config.toml
d_model = 384
rope_fraction = 1.0
init_std_up = 0.0211
optimizer = "soap_variant"
lr = 0.00342
schedule = "wsd"
decay_fraction = 0.673
batch_tokens = 131072
train_tokens = 597400000
dataset = "wikipedia_en"
Each number is 128 + 32 x the weight over its row's rms, rounded and kept within 0 to 255. Layers, rows and columns count from 0. Numbers have three digits each. The size before them is the row's rms in percent of the matrix's.

# layer 5 attention query, 384x384, rms 0.102, rows 221-263, columns 192-255
089:123150117075080153089183147152095100107154115128173075110161066148148130157127155132163095125089105100180115092150106115122117064146100109140095103147108211125130140214111177158168124109178110
093:112099064096126163172126107113109144104157136086128153137181174096079135119137132201124150202100148178145129149162134107154199176110136150106188153059142098184157113131108150093154101165129114
093:138083102113171151137110126143134100171100142188125194139115123106133084115132086148103165154127110129080103195093159092189123142203123124044050095131163123193172098118160130131079117118152143
088:114128105125122175138142112156143095157079163131104091064157155090101147091124128161083167114117174097112158109131186114139135133137159113099094141124131157145111119135064144112141104141174193
091:137121133145039142150120183130150122066067147183157124176163106100157077150088041149177120166136125095135133123102081064134151118165143239111150128153129171120134186099094098154090169115173192
098:092076133133122101152127159163177147132136076176132140117148094105159133123137096089050107139125126106108099140169082128093124125141172091158078110125182053090110097101076213149148137091128174
093:095090082137118148123103089162124117091166127131139114101152108174140128143165088111132188124110140119108141104101108161123080159159123161098146165091152060174192124145120101132174135116150231
088:181153133119155153130137129141117098099083140152110168141104153168070123179097208108124135090108201094118112114147085138171158156117127150102144118148202161134117134115163140110068159084083095
096:123209107140072098099120134137147081104117102180134100113120133132201088075168183135155086143076157141141085095058118114131119127068110139168141148164129078127161161104133163098102104147101107
092:137125173097089141159158119103123098185111189141150164161158135105172137130131114147159142164167094167078137125156138104065147071185063149135094154120145138097154064102135023144061099127098140
095:135125033136150144115159221057110126163158097144143158124116059127174193143165075123093133127165103129161134187149134181143111168141168111093130098122102097115153129165122090118133154165081122
094:102163095115090113123128136165165203110148133102098106040111142128123178116121110164157110187147104156118120202162070096120134129080112129143152145087110168151095136113120135137093154088082085
103:133164124132120156101103163100128067178090141124200123107125147243184143164140120112159142164208132099157162103148134093167097150167085109130137181092139138085101107146174180127149091119086102
092:139088198136076128085146148165102146152160112145180147188111075148100126135142167128081131128151113161152088155101157094101142056170144130090126120120119163053108126124153018151161090123164210
095:124162104146116108086154121140110173116118107184138110168089120119118116130116094113156098145140117161125135095086091124096135113065126161140145165135117060148169173115159142137114158096082122
097:143142114146087129133148098161125093142077178085092130144149139127136127147141161127148116169151065137173119152064093162173142159199146111072093094109096090134086081096139171152175110147067149
090:137099167074159109170139087142122198086183145130090176164095128122119160154132146190112092077128107102143101141157164116145164149123164103113147055096146116088104116131069134122114136087090146
097:152119120120156133060146116067117151123114117156105143114167133175138151071096142166109093156204127126153133128153161160175143185158138175138148104161092129145133181129100104113173163123138104
090:146159138145123114092054125167154107161069108115153203135150171137193128106087175126157053132174151128150164147137149181162122167131159096099103189118119179084186120159124111111094092143107160
098:149114146159112123128097158114147137145087132131065137122119164077118127115203080116172149149152091115054130155134109125114151103108142142057071074168146179166119110018120208135130134112129173
095:101153135151172165117115141156085110118170095110146102099104076179054179148094168179113082132153154171123135089094134124156123121071151192068169190134065146132083074116118117143151113149092165
098:124132146123101140154198120159128166157044105099111089135125116132173075244140129111157092174192106125069094116074148086132129118110162124102083125156166154123106117184129144121145135092174180
094:160154130229140121089067131139145171089138081188130142095155166133203093104136127124157067113110149138119122109161176135085143109105143145072172113187131010116097138128110100157137164059163108
099:072108138123153107135123154099116098151116115141103082114132141117171117128109101194159115142120108140092144113122129122147135099095156099118129130114155135119109088141155092149089142125178144
098:159111105148166120164150100167089119116097179137142101192160072148089089134116122161124069128080094099154089125090118153192108118045115163136038129078105195182163132099123197127183138144157179
093:151113110164077107135150147085183177146169166129141071117111119090151153127164141119047089198144112088096102197100125163169124161207087107080069089115165144105080159153130115101180081125182119
096:150123088134113164082135151143139106191152146177128110138100072091145131139155159098165105090147152142154116126132073135159113221153161194109136115091163203143126131136088097080124128130075133
100:163140152109162144121140033104129172182116069149153131162082113155113155123137112139153081118152109165112083094091133048195123202124134154163155083154196081170125146118097086105170148217109145
104:081115166168189164087139107144094103123106160076136159116155106122155124134113109169100141147080112143167093145079166159123159196128139163096136103109154113155118103130140146161102229193122095
095:156131070126161173110112112155131187142122162139146101156084135174095144136121124104134182123109100164173122150080099102172117193124155121155127174095099129098110133139172242111142130106163122
095:115161114178126136030170129122159123116093150170137093125133135133150110076170134137148084105099135151126201122117080135098141124173091137149174112140101177105154189158044110143136110097126160
096:099137153108080145154143134132122122100062163162078074168135113147180119201116149187121159128058134107145145126126124075115115151120103185124112150175083087100076137111132108112151124130079108
102:136118115098182083166092131104136165127095123147144191110142114135154128080131166105089069187125115183089156115147122167114144140117160147103157111111124117100105096117119119155148102146089063
092:148119112164132141142118103125153130131059099114136091131129099105102160136129158092085149124115160167160073139155110113110144128119156098140153035131152151139118120108136080108093149109085155
107:124123139115154097147132118198100141094086098151124128109113160064154092127107110121087086136160160137096088131155145137088131155128136065092080023083106118166096078151162150173175071134151196
098:120105090142117090145172158092087059100139085097154140153105114179172112118149128132140119096141154123106097162121126187153102108056101145165131182088115190112095171157193137157136216121195108
106:145101154100157173189120132104130098107180155187143088122162187084148054137105138131165199061118139108154202085106126089123116079144072111130150109133129093120115132102093148103146151174047119
101:152104117152084127114122160148121113090144068100140116105126121165107077079098128108167090139174139128121160134126127084143146133023156122174123152126167154146194132128136116113109144112090187
090:122094186099181166187180136130117096153107180112124144175129160115083100126113105105086183104141187139156187078103087089059147073114122169115134080134146066146142108103120085161119092171099117
100:218159115093102119149139180115122198099133133082127126109149080134089113100125117141105048130101126103115169158180140175147131155108141105124146145167147140084179012093140109093113149130123167
096:148144131110083110136153134101156107112127116134114142169162109170122154118106095165121126117145124122118115201159114102108133070132148154033114169116163164102125137102086189073101064123172180
101:177178134105111112105155168158098151123131137154133138182132144100120096164168119144148107100106156113102134186117113088185117086128134100123163179135098118169111066134113130083120155148098137
102:138097157132059137151116037113177117114143113090114117114150118131115133172106099133136084090098149123099097134140148118128157149119088098169174126156230106138124132157167106124077078079131207
# layer 5 attention key, 384x384, rms 0.105, rows 221-263, columns 192-255
088:157096097126109147124121130143116090142142146171145112126118145125148120104161171141141163167109147171122136140180107106173111128162055140142104088117091174194189137142079092134086104089141139
092:127126097146148144101106163122104067151091142159043104108091091097140090173162129110142059107106150132125151116117119154033175108094163073163124137058168116127140171158063134141175100121142142
088:129157060147128146099159066128114082085101118106143095109112136158146119165158085098152129127180098092135156132145091140140079110156061104182148096139197227144069130109201128110093140111110097
090:085165068121193169101105113157137145089086140108191149161113077158113105130117147141217070171182187125183083075146096121107112094158099109107125122166156164098071160097099146153127074119150150
091:128110101113186148107159157118140094044167124146121130117117095171109131104168079105126171114102156115089051094117135162110105104151121121155155102064143158161124101196142174147126081173097141
099:129096155127082146148139119130163078175117102101148135078136098114165079154118146153143137144089129173124112158095129139165068113065099198152163123145083126052144130138115135138135119143115164
091:166149103202119145103129151089148115120173096142192139192134112099106115092141130104161122157148130179137120104091135151086132112195092092115117095092149112129124188103179160101131138115131150
093:092169098110151112137127047113088120129053169084102161094152158083098137129165137134105179128127101146086104135101188181145145186143124088115190156107138154158100064145140137151147125087115115
098:181062181142143143136194130180146042195157160092085154140077139124165148145128149059137215108085156118132123122097056073143114093158142135176110144094057159180182136083132159137101135135129091
097:128104082172085113069119147139145124115178171090148099191122103124205099093137147146089112091124115114153056196197160126064109092170093171161109082103117140159094052162157133161112151137095143
097:159136125086115092102120164134143145127154121118173105105093181135166084112142096146189147133077117155125156142129125131132107206193150111109113087137080085089187117135143122133131157106095122
094:111089138128133161133077087106140163062133093167089105129175117121151166090176109136118127128121063160151101181093074163090132168170122137136111119190081149099105105156132158162155059148165110
096:133099126151178106129109072126114147093148121161149103078101099103127131175086131140146131125109077114131106118084165120206145152119065166062121166150104084109173162128205128136110099056059124
096:136127149068129150113088110089114069131188095160167181148193104100113118153095074157146121115128099155152087133121120096106093172108064094058137168146161135148088121137115067146118148102111165
099:145120082072083176094122126152135058067065157139076105071126058107137129132098106046130135124150095065107137129170112146047104142068095084093112075114138101157124162121088113113106156134123158
093:127127174089116146129106115179132155128166112137189175136103146159131184103135098130183117127118112101113157134145110113122173069133121110161081099112099098151143137101098134152162174155116091
091:144086146159098136180098116080126165129073135097110159140081178126072143096109156093082108098154117177149109073135144086142121153134115130132199122174101131144110109106084130096111160114167081
102:116142136120087146155145082069107141108152115141131110200148104134077106196136099109130123129101143140123154071122177123215081157137088158086098129165144088212046175126095158089135076162127139
099:104174136159121141077139113149134086138125141123154067118111152141155146132121148089093143171138118156128145155117149150158176145095156125136126117083178184079142107181113129145172152080130167
092:097108119080113110141094145079106144091129111065125185111138073152140095171132127101111090168163164153062103127064132072142103146165052204105080146083164145127138078098169111111173118127130137
091:144167118135122121169161155161096092146101152139140107125136149169101164092102157068092113146096175171163113114155121149069067106094131162186117122083125088073128136187120121140100140125136080
094:115158080115145185144141134123187142160183136160131167184128199131133133115107096129169080092109093174091126089149128156187159149156109126110158081058087109132127121149130082103131086102081105
094:115115145128153145116160136117141176166149118141152178137102074100198155141149120047123165111117124150068102140164138162166093118170136085105100113090142172130157170154089084170102150090158097
092:124120165132146121069156118075104108175123166177133100079127171179148105066158114132111114096148135142084133112103137114126149133215118180158199087096075146135170081141094126138032100154068101
091:134098173081109135115075113119125111125160121147143148104188105140082108112085154119103110142181142128108127148067037141137110108121097059152143073083088181103182115129132174116133149169150125
099:116081137104163161083149173094155115150171124147169090113170111081111143122153137178087085170186104123105152104162143146100101107136075092124106082161159110070111124109139130136107117160117124
095:143155148117068145125084222134110117125134146165163115140075103096071109162152153135077138117163148102125100255084091110104125155134156206122142107166090083168154132123156193174143141149135146
094:121073136119143145129130160146140108135134158182121092108156112132113163143110136131107163103094142107115161142118149060140120095100101110092117137084164101117085125104103097109115088124157092
098:134186140156159129125110111105082085129134140038134105198134125105181053145125114135106126128145088178157125088122093159154116077149160115160164147117112111129119160159095138115026126133124120
088:150100085108115116117194137162123059157121092077107076157107093140091149124130095106130129163104152091115197114158125131131077125155111147093106109168141139091163142154105142137100118182105145
099:104127200163086094155138092099093130176141205175149103116079156137187082107117144069107195107108100157139104074046138094137111110110092097103098182149156106165115050197106136163179074159152178
097:124065190104086156115142165193131131091110099124157103186109098114138113109097099164115130149105103133105143131183102094142153116087081156114143135075089150098144141135035180091131157112132083
094:127138148132122092141138115113135112118115073078149114136103109150153165114190101135150096164142118140079117130106147146188110121105094085142184120138185148131069070099196166132169029161140107
095:158140092146146141136094153150129172153151110189132087095129158091145137132107107067107113182133110102102137097134157143138129187193135162097067137160214097142183132139160097098126132179146120
099:115129104084109136144167080137130113078150101060118126077149143164144122147162123118168113202106135088136114158118124132185142092134109149141102162158129187142103162132116176102207130106201166
104:077142116103101153098134170171115155135099102125125139200138103137099178152165133142078113101098152153144094089155134069087127160137102206123094129129135164148140151146099141144132085112125079
081:081178145183117140074181143154111117136164093144151147126079099078097107103146115181070117109106136148122094124150130119134152120103167118108139105106163138127143066125137146138142088149186177
103:076114108069112125145088155159125107120142105084070086120150182135142047103124117093163194127115097081180170100139135181123105175113104121130166132091127068155128164159105157117110156156130115
095:131163092133109112117109141173070131168155071086088109163097127171144124121181149083151138108167145145135162167132157175201131164133197054123128166136129099086148139166142096119096155109135166
096:121202194178041126164161132110105079119117182140109070129165158089091132096098057143140163130114166080132077152117118140174127123093132107165127040141090140113153104122148141159148129123104142
094:092163080111105160094106149116139208228130166062103108125084126157122136139130112065158076159109162141142137085144171131069133142158117166111147107130177099102136143062057116140126114095114145
099:153135092081150127129158075136114132122096096136173127133108140124095124072102081137114128176117146143138143116096114157163105156048150148096116097106109131154057121124166178152106133114090125
097:167128170149108108115132116166129114114176143173123130120146160088145195110126149144110110127097173136142127068114103134107142114137123150127137091093089096089106125150056133177149153178183129
# layer 5 attention value, 384x384, rms 0.121, rows 192-255, columns 192-255
092:109112143162113098150186114098130170169152123118139145088166160119111105088062194140161109134102084148107130098119104089141145117145174093126101084018064119131142132177125154134116208120098107
097:127138099178126092124148144152165021124124167104102156110094106103114119104127207127163128163180184120153129125109093127089136145162135178108171164116127102132156139131093166135109133128106111
101:152186123147138095074212184111133111145069211115167137137149141145123139050157151174146148132130147192146142198086075145142138096106174124113126107149089085101193115114087095124115170114144101
090:172104138113154123092126129160065106115141161188107076082116121096114111086162098139120120140070140130138169135152117092088129134094171107103106185140094150109174166100074079145060177133113113
095:157105104114086123167103122144106130131132112122143060129129101129143083180138133166148141168093108150143115119134186103197090117138164148135145145084085102131138119106172150121095163153120200
094:151126111175126116084071105081134081102104096090129142163122134114115137121139170157141150104120114103104073093124143079174158142146143138146077075167132092120079221108094184164134131105136152
092:137079127076133104137091107101115155081129113157164066138180124117129175090090133117136144188121138139121100151180074108159078171145160146149084130130179122109129121156140053163128106079117158
096:139150121126165080140113182091102111128120126129144123138156135134139137150121140187179155075180084154130178109151109067102105101172165145140125148142074176138153143097135146119158130121159172
098:106079061149159126137172122065145121141104124186158148162127114142087118147099146127097107104142174188133129168096141176081148122189077134165106139116135158159114183098131149125041069149108055
087:167076150146101079186122132108092100149138127065151150149144137140099077159152125164112125097150150134101093131048105144187137102135092161153123160143127151169082175127104086091105103106148159
093:095159144130139151111103125173127109126151129162118121139166140123102160136058109142156148100116104103152117136118150088113119124170107145082075126180207139101094167108079148086149154151122124
093:145122147133137074143138075137092105108149131148127106113130130124181118130153119112158101138185148164102125180078136088093118044210178088127154155096089125106109077156122059122125074150114107
100:131181164139117116116096187125169096128097071164177198137122115092125072082144124123171123136139098102151171105147084107080134130095145120156100129146158099162140128080141144066123118149132157
088:100137218101094088143131116156127103149131112179102145122111106174150129154160158112138135136092129053127060128166090101134078137153085140107078115135080138067110084079120181095134101134136169
090:126106087137104132083148155107116111110154076101095134168162163129155081068119143090140152072132132141145109154168112172093154120101112097149079159088065062075163110122118176135119167126133136
092:113097126136090167105171147137166151101178099106054148159122098055100129106081067120084162127157129120163090087070156164176108158132114108147118156120116135168159100178115114180114100118093149
094:156133107138149138114196192103145062106140120117135151128112101110084167114115156102086091139080140160135068147064094114103085051161117159111117096150124142108158113123168183165105075212135128
092:144190161132140162200112083156108122198147061135100126126169119108157111104152082135100174135080090118145202110148105065160074141151099177151172133169181088111171141097076093131126091130114166
092:118148074099122103147184121119138127091103136187122126096082176165121135103155092162174139101156123127065133125117167089138128119120185082124116149110126093189132190173163088128115113161186125
092:181176179101162121080153101130178130122114171096184180121203113098092120174140113124058177143087092156129148152096183149156154142117107159119142092090115073158151152187112104108143131202101141
095:119072161114076121136113171093136081129096169195130213168095115112101131163121119197119116114157093155131165132061123117110156146111110147140178128130155100160113125104108087134172186100150109
097:143083104128131086132087096100139120142137095197141141106121129140161174079084125090124143122166117100122148208121064130138101147144125139168107146179157127156207101105160144115094152101172176
090:151128101150096137109104080118137174135146168169158094089114118114107147101110138170115124134133128141093134123129161080196095117114115121118221177152131065178141117107110127149033077087104154
096:142110133103112147099152189118119105115114156161117095123050146074138122206160096108172178123164163167125157141059094111147093106147119125189076175072132094143125158144130056133078083156159167
094:158116140072099115196166078154078105116129183117150129143122126159107139121111124139118158111144136113104094189149186116128135127086152151104117146152149119129127084109119140150083143146108121
090:160153090079157090169160131160127178126088109099183118092082121177122122118142162139238106151109154152052152171127161111093107120099133114149155166148114129158134113118109109106131120098131102
093:152190108080104116116152101110078120131076155103169099063121157169118113172111077200101136106112152163145181101144075149110112136111167128191173160171160164177126172158139086133177142089186158
089:103151101167152128133106121128132112156142093099179184069164097190145121135153158154086161154091185151165104102172170143158097136140151122117155103120098087105123168057109173168094151173128137
087:091094087048152166122173102131121128112113139177128111108147234102150080131124112116122119165139089148106168117126140158144106091055146126080120079025151085170109128066127132172148129184091082
092:120097130123154175105116066106156080111158167059096122067102109155144077080105122122138117157101098155121125145133187123117167148173136135138162139064133170136144159087114108145123096136058075
089:094129148124084163107110163127163172126081101129163139073177127136144114134186129170164197144105177117119085142116191199126121114172109149122111080109104088225117141141200197088084148091126123
097:132134127177136123132117103119129087167160156120085151123124153125097137124135112117157072129123105160132151150135117184113118175103108141184149106121134084080126140126097132070123118113110163
098:081121166141107106183139118088159124105126129152156163108097187141140093154117109098122088121151136138110138062191133167136072088093155130084075094173077183087161143182130191087066130140110090
092:149160092129150156138147170129125099146087109160121106118121121152147164184143141100163135195182176102176120151081201135169106141167132135126121154113109166132150168160158129127147186122156161
096:178054173116104148129150075145171198149104194130074136113127144159112133163114112148139112126104162165108120072070073095097195169080134086083095129127177085140120133076107129122171154128105100
089:118137175167092155097150156167139182173055152158114173186157098108110112132152179194103129118087130158139048015140116094118111083127076101169130193089113119157092191134146107164098125102103161
094:102197132142143126154149100109176091057105116136122187110103180099137127098105144089088156124077156185109100095106133129104185132137114080148098111145112093157136135140142146116149152110092131
093:133121142131143121119111125131182113169113148065164081107146109116133133078163181086121165135125104144077156141087094154115059126124160128210157112144146117108117164166119154150135114204207114
096:077158107082145091168126125167134088138132120147127169131125073080119095130093134129117125088129120097134180213170127139160100180118149097148182116172122080136139110163135155114119133147087174
093:119154135102096099156167100163084086184155161089081119138125133110148151144161152096157197102103066083158092114093157137114138171102154152062097124174155079162156041065113105179173054126175133
091:117103140108144139068110161136119122146184149167085068122117093144096095140109098098127109129174101140106137193121135109154095146126113117115138095103099157052065104124141132118116127110100130
091:087115126117093120107164091141140133142138127096148109141169054166101099086167165187159079137126098199101038136162095134105158169178101082116087086149113081147119122109136123144126107150154179
096:124148147135077165097112203136105079150110127158139153113159044112121143125090107160114135123121094136134099171139176160103156108093166137184127085129162102121151132099102159135110120115100095
097:139136114159145131057162146112146137112060121111155130107091146121134116083127149123094142089089156176179140124099181119125113066115146104144129065141112087083129083115066151129121128088139078
095:147088149122134173100113190097177187133132104144168155119084131121131165175109140195155143101172104112118141181127146102087169130164124099101107164137101120079131084192166153097095149183096182
089:104115152174088131135136125089139121111092154154125131086126138080168115091162076170146057107157167086132114182130117149150164141104165133187113113132223117189083157128121134148139122095097104
095:115124127087088135100119082160073130132125168056147133159145108137116105180198157134129120117100180122203094142143093160160101121090133139117092133071177118103119159058111174132144124081170080
090:080120125125096185159148143152132188153119179117109118156091164070117154131123169123123122092137111143115123085106154151161157156133163126059080165055147141178120138164123127148117190072130118
093:203196141079100167129140125172103128158119149096030127150148109138117177107181115120148152131196171135090185148107161186106132121120121180136113115160154066137106134135122097114156177086162174
094:090196152146129127157123114097157127119162170097084126056125118152118191163138104119157085172166071179117135108112151166125099122107091107123097099142105100150104162132089125122156115122124147
095:087072121102136157086150193159129086180167094186114133151122132144132118100097089090105137154176168145105097096096108111136116127132179086150164154157174179201160158100096121126120068090135162
092:099110089161124198094142080130136075093155135103111145143170134079143132135153059134096135146137126150185154104038108202114091101106167089132126116168072169111160148153104130122081108107108175
096:163212075130090131086077152143085154133133127110160111116114119135152157137144163143142093129172139113153159076126112189072191160146132128098098111090124158082123120160160128109140089177119130
088:146060151128095135167103184127142148137107104082164120149144151120157070196140105133118141099185139096123130123124115118093127098121126175103052202138158109156082123143095106090130169121119194
090:111131094115098085135142083124096123177145111138135195106172140102104098108142151134103157125094080125161120138120122161110121098169161150081117142109078125115121065090112175090142193144131136
090:108144123108229163133121147110073095153155099115088156133127165151122122160105072130077198107101114135097191149139109124165112175068103165165089155060129123095120135108110071139130123173122163
099:142060125215066167122137143093118169150136177174150111109098157122127123186150143119113126130098212199132121073120166168120132125083122130145148131090105083146119125124172183100116148135075121
096:121091161120159094138156166143158145137095143136106135119093096132142117219152130079114178123128130197078113171079182130177106199112122110152093156100144097142136104121174117180139122152155148
091:130141144107100131109074136114039095105126154080157117141141100178118092098118107103127163082126109072156110122091129084114089142199117081086145147104069169155098123141117127175147134193145088
091:120108109154175142061211161133088129104140135061150081183166109092064143162152140122181133167140118086135107144094166116151139085172092078138182148153130038113116118108110152142120192130090135
097:183125173141074180131060145124164123120068136150190082137144143112131153165121028137142105116161151119111129149109100161118189162104141123081125139124118146152098142167143119143162109145137194
092:124133137104145146142163142150123092088111158149125121106154175140081164131089144077147123094155085109125077166124098120106137089105136103152094206130110143182171129063087144111133072141140068
091:139094104095061166104101189125152122111144081090123155120106145134166164139134140147165114197065126113181155117144159110106086126155089100113131145118126080090163118136059125123125093152149095
093:126159153098101129117111149156180092085088113129188207140160163145126190104137110149142127130166109122088127095138123055114096174163130128152139115146136135083077084118143107145138085143117141
# layer 5 attention output (transposed), 384x384, rms 0.109, rows 192-255, columns 192-255
088:158084072141124112143112168103099109148100152123129082153105132180151120162154096121137146135143167108203165155137175196134118169096130165195146142129199104162099133105157099117103106152088085
097:147137148062112096135139157100115160093150147138110114145132112133150173131201130146129165149110128144100159149097081130159128099127172132114157116141102156096120100115161166154133159136081148
099:147159118136158156114120141115104122155175141126126066124095130141175159152126089131146085137130128031132154119157150142123134188171108090114156178119130091159099123122192100157161130120060185
092:109086133143238140137099109148149179092147122139126129112146124133134117182090111126152123168158105155110114173151170168175113144145125085092115116178160108110126109069170069086080067165112106
091:132101102153114097131110101131068118151113146153110130143078153127099135104109229132123136151151087106131068127145110137105132130162176104145092122087148170092071128125151129110111145102131130
088:115097070129172114146231098178089158141105114147182115115156114105089154160131130159116104125146101159102142093154127164124103116127082125142106121165140156160135139118119101101132123155142096
090:106146126151153149164119121150139143141152166084079109152185199135148122196122123141101144153112145139095211156112110182068210088152201120104167146127093115120151067119106149108132037136111124
092:137131154118163112155165169177132189103160147122103146085089112147126118124087093145119109193141170118133123094121104089108162104154171181104175139189134125126171119122166143104140131143116127
098:160119120153155131140123145150127176158185174118147134059152101145222143141122119172158095085097120168143098114125122136120117145141175124094140091140200169173097089191150156124158165120118159
086:107144149114153147141129148152158207114113111143128149082104160185110116152145109117099120162113113132169122105139136168135095149064173120124111167094143182162115101169153139151125171150117116
092:137104068134100079073123109073128113162068219084185204092137143087123106089170093152134153104189120143110139145107162076131110148161153153127117128112117109113129156143146104180116096115116129
093:125161079157079125114116124173157150158095082081064137148122169133113076146158170112151117123181126111114178078141084146066109166060146147108139138145139175118125092102122138124147128134147135
097:141119150129126186095180150060145138153110136098046104097110126144130186142121100172183137160125130110096128096093153104189090119116159189085150194181126190136101195093127125143143086114114172
088:195106128152184161116131124095107105066154108085133141106160126135140157139123162064166119092121126159145144116082144080148166155098125169091148122103172152159124138159155141184098107174113097
091:112123086099140140175148111070109131157163164117111095106126122123102135117144170120124125132113128129136119115108172141147111132119057144082169124099168097130158052136111120098088186137102124
094:142152096103156130122122096134113105114113158144112060092119127119109151143131145188147058146174162079151132106150148131078119097118094103100184126173170070137098170112146078146090172081188111
090:155139105097196092057094106151086176184140116118092114099113109160126109145118143113189139156108139117198189113175087145070106096125118187163111171157125085112109125124103126134153142149133124
095:131122131178150125085123141122109142098070130107115109064048151120130067141097132185120075176143153167087119167116190143112138106102083138110088116098151092107085141163159144126089202098112150
093:084170146109119144101116179117064133193153086114141120127114149140124145100150121120111163177151154021172122083112103165098121159116159159102185103121112159107172072103144149135161173149142111
094:117085140115091104114150150138129053147147155090123089156120193186162183154100153213136090179126178140097087086126041095129113110089180110148104138153121118113140100064175132144178108161118101
095:171168150127152168184088156091087111092138134063076112165158137172175146076183090128166191129135192070123136088148161172171103151114109125135098160138170131074076138159111109101109110167149190
096:124170153084105121123130138146162191153142114081104153108146141089115137145139168133083076104126088070135147112178169118126181103127179165130112111111144125067126151122145129171109064188182149
084:154093187111126175136070162143133135114129114103104080126141215124162130148140107156147153160166098099098118153133125156081167090171131115140123102158169128112138139096188162123073100194079103
094:228115131067165168196093161159159114170205113140145196111187098132101169099130106148106169145159120139161108105148133176132093141102134109126087130230109129114105106162159190142170162177126147
095:058105122133141128052124136203138129135165107140131144140170173117123077193131127124083116153118113154135087114122065062129077151130150137096101108098145127108084099159120117155102117168086098
088:134110148134070167082088133085113139131163123131049146099126130140104153127086075152181132154167114134155198103093138166144130107108137130163095111103137134141105125087105083098124134172105196
094:159151125122138135144158166124134123111143102130059138143111118144127118090174124100111139041138166111099105065054137140114169097158136168140107066181118086087128120090128066141129140177108168
091:155109171100084134129138183081168136107083164077116138110122138156187127129140099112163081150083090133138112148153087108131153168120124095107126117091073147141073054169201118137157150135123197
090:113136141150140155190132191123153107137152155147170147188156084057140138078111126132075151131136159178166133086067156123104081165178136168060107119141174140133089154120087121102116144092166115
091:102116135098103130077152163139102151136137120133089134172135121116166144143170131147128150067147155191149145188183150119152149082151080176082053150144116190114156161165131062120134143108133150
088:126095149194134135157138097111137133147180120137181112161093127094116165135141148156095162077108109145094168105170130092159126090110143136176070108098140084145097136167103155164175118161124128
090:157120147098130146146103100122111063147080131160120104150104082178119114157156116102160151127095190191172130153128187142139112141102080137171142159133108162160181133104120122120141180077111126
093:091102140167153164098102075182190122129108124135116142127153157103141168120130144153126189134140112082177093124121114131204158188156133101115087119069165129127107088141113124105170075129139133
093:168120163096148128154086145186120163078159152144117156128112136107137152077094139120145142160144148101137109162157082088106106094184108140119172108118042141178106056107145162096127167110143112
091:125140086159106058135145148134096115144123085159143125150091148089082116143166119160142153113097131110111103103153161099145108118103142145107105084088134132172166150123140094063114165160142167
089:185059101151160133102111061120131147116145070099119092077123125222089128099163137140126092140099121137094161121132132113186159072153098165157112124166104127146126094119087082127103085100127125
092:165131173142132104094120117127106108178219100114136148144123128188098138139163151128155146165159115102121198145099140062096068114139140093131116192189129181126164183147144160126131146153131118
091:098118136071132164170160123134082112133132205162091153102152108150110131146186146122127126133156119137104138112132066150075154152118100122108130116161122094175110067107152100123172186120111116
095:104079137136127169188169136093147093125110186097076154104160122126153152167157121140136148074084147161125139108117090078045126107120078165141144162149141181084105131108205141100178137151103124
093:122096156164154142057140173067142105119180068119180129145129211159095115114125131157082155128135144179097121106154144193095108123134155117161117103093152114213082169168102135113108154120093143
088:105132100109196099121124125133134076123136091148197165110109124076086123146119116079142145160134137096117105151057157146075125158153164122125137170148130126156129145137160129125106124089169112
090:149093151148164172135080045103098127175144157137052107151092159160168165125142129075108181123111158100171176076115157161129110109115119136103108094117121119136147202136122135121139127081124142
096:187127136081140135118139162167150167107138111149074093098096130164119155122140088137129125137075188132123098109133138170098131138133092107131093081123099163132139136114131090119117155066149088
095:105156102147089137180102157108141104140122151178090100167117136151070119157117081100142110162163144180093107154107079154085134131083096126103165122126143163178101153129160077154203109094205149
093:144133120105092091160114123131108117106148241169035150117097133104090165132103137099143065156107139114159144130130083091089103138127183119169169116122120146073143056135117119096122144134156152
090:158094097094119124155106118140136143103180092118123147166151178134093116191093095084133161130123139130166148142177132078121130121142136109074153091096122097064117117111098144118126169169061128
091:173094148228100171163100105082198083099123065151170100123131143093111155138112118165142157144157081146144163113127133073140088160090106119135132086106122125152135145134087096107148108199117148
093:151087098149133118164080110095182107145167129125123125108145076131106092093127160155139125143122127125086189180122072124056115129165105093153109121123111146092162107153140098133121053094144137
093:067177128115074124131130171124172132159105139130158169120140149162173087163088138161173125067113119089136124097136031156125034104151066135129118117182160146096082136128125137135140108118113110
093:128123126109114089126145130100094102114091093110121138159094098182166112158121154140140196052114080142119146094093111144084138089143152145104113123098143140170162152096132126138091158035121093
092:158141148123078093148083148094161162078129071073093133137174125112112190145211136143155078166133155150117185109157118177179116162133115096149125112123156122137132131128143096098155146132129105
097:127139098125108073105163120133113160134065179127136126143121152102082117130121161102139112176106147093125108129194166148097112167151096119069114190131170134168117097145169137147137154108160077
093:129127096133079130157117136117168104125152084189112148097128065118149041109086129080097066175097134133121106164076126022169068123137113098165117198177131153172178089108125128141148136134111073
093:136155118122122099095153085092075139145119162127158085117173090140086136090059110172089116196076048148155161091104108133200136157125129101192148083156151087098149151148155131159119189117093141
087:142141145190106137150128164080118129177143158098039113129142146127112053114096153107098169139125109125152138139139119116116101163094129069120072146194137140145087140139145140092082048126126144
086:145079110104077079142114179128202168159137145135104101160143149192130129086150120134165078198126153090182125122111123129126160077218125085112136075090136089148138124110141165096089136150125102
089:189155137142162132201133105144111118105137128152111076182103099140115127073162181112090140130130075122164089135203098082131112077196138122168140083148153109094132129133102079153081124125151095
098:113110150156176178127122135161107103147180113129106119175112159112152138133156160098096137093161123104146174115174110106065168093107131120183129160132062153127170189127155070133154186134135123
090:174141112160085156116080159145121137087183117140101152131127148094108143151142155043112093179199143108091115167163156156151150121140125086110132118131143100115117110124128144106129121043103129
092:134174190112138133100140051133087152133159089173168128174102136094103124083118150146128099130118118188080107137138152164150119126081147084096111144158138163149159127074199171115153115053096073
096:168159151136187184154155134078143134126077145109082181123163139146084106103134132125097073138117231106076106176095123121107144133111125098131153133134113115104104143121149134091169136155080075
089:152207094133103109144146152099128125161135139162140140119144154128127115175128119141143114114152175217079107093116111142167146204134096107110172112081076155122148157162141133118176136195198116
092:094117127148137091202150106146121106167181078100175106130114125105181172035162087110159144134106151143127142079123093104113145143133078165112160130140087121126137123185128151136147103116180123
093:079132067082115065176103122112096133185144151143096134093108154111083141156116152150152134154137064142171133155170129160133119099111104099111074193124110048121152149132097157114164089100137139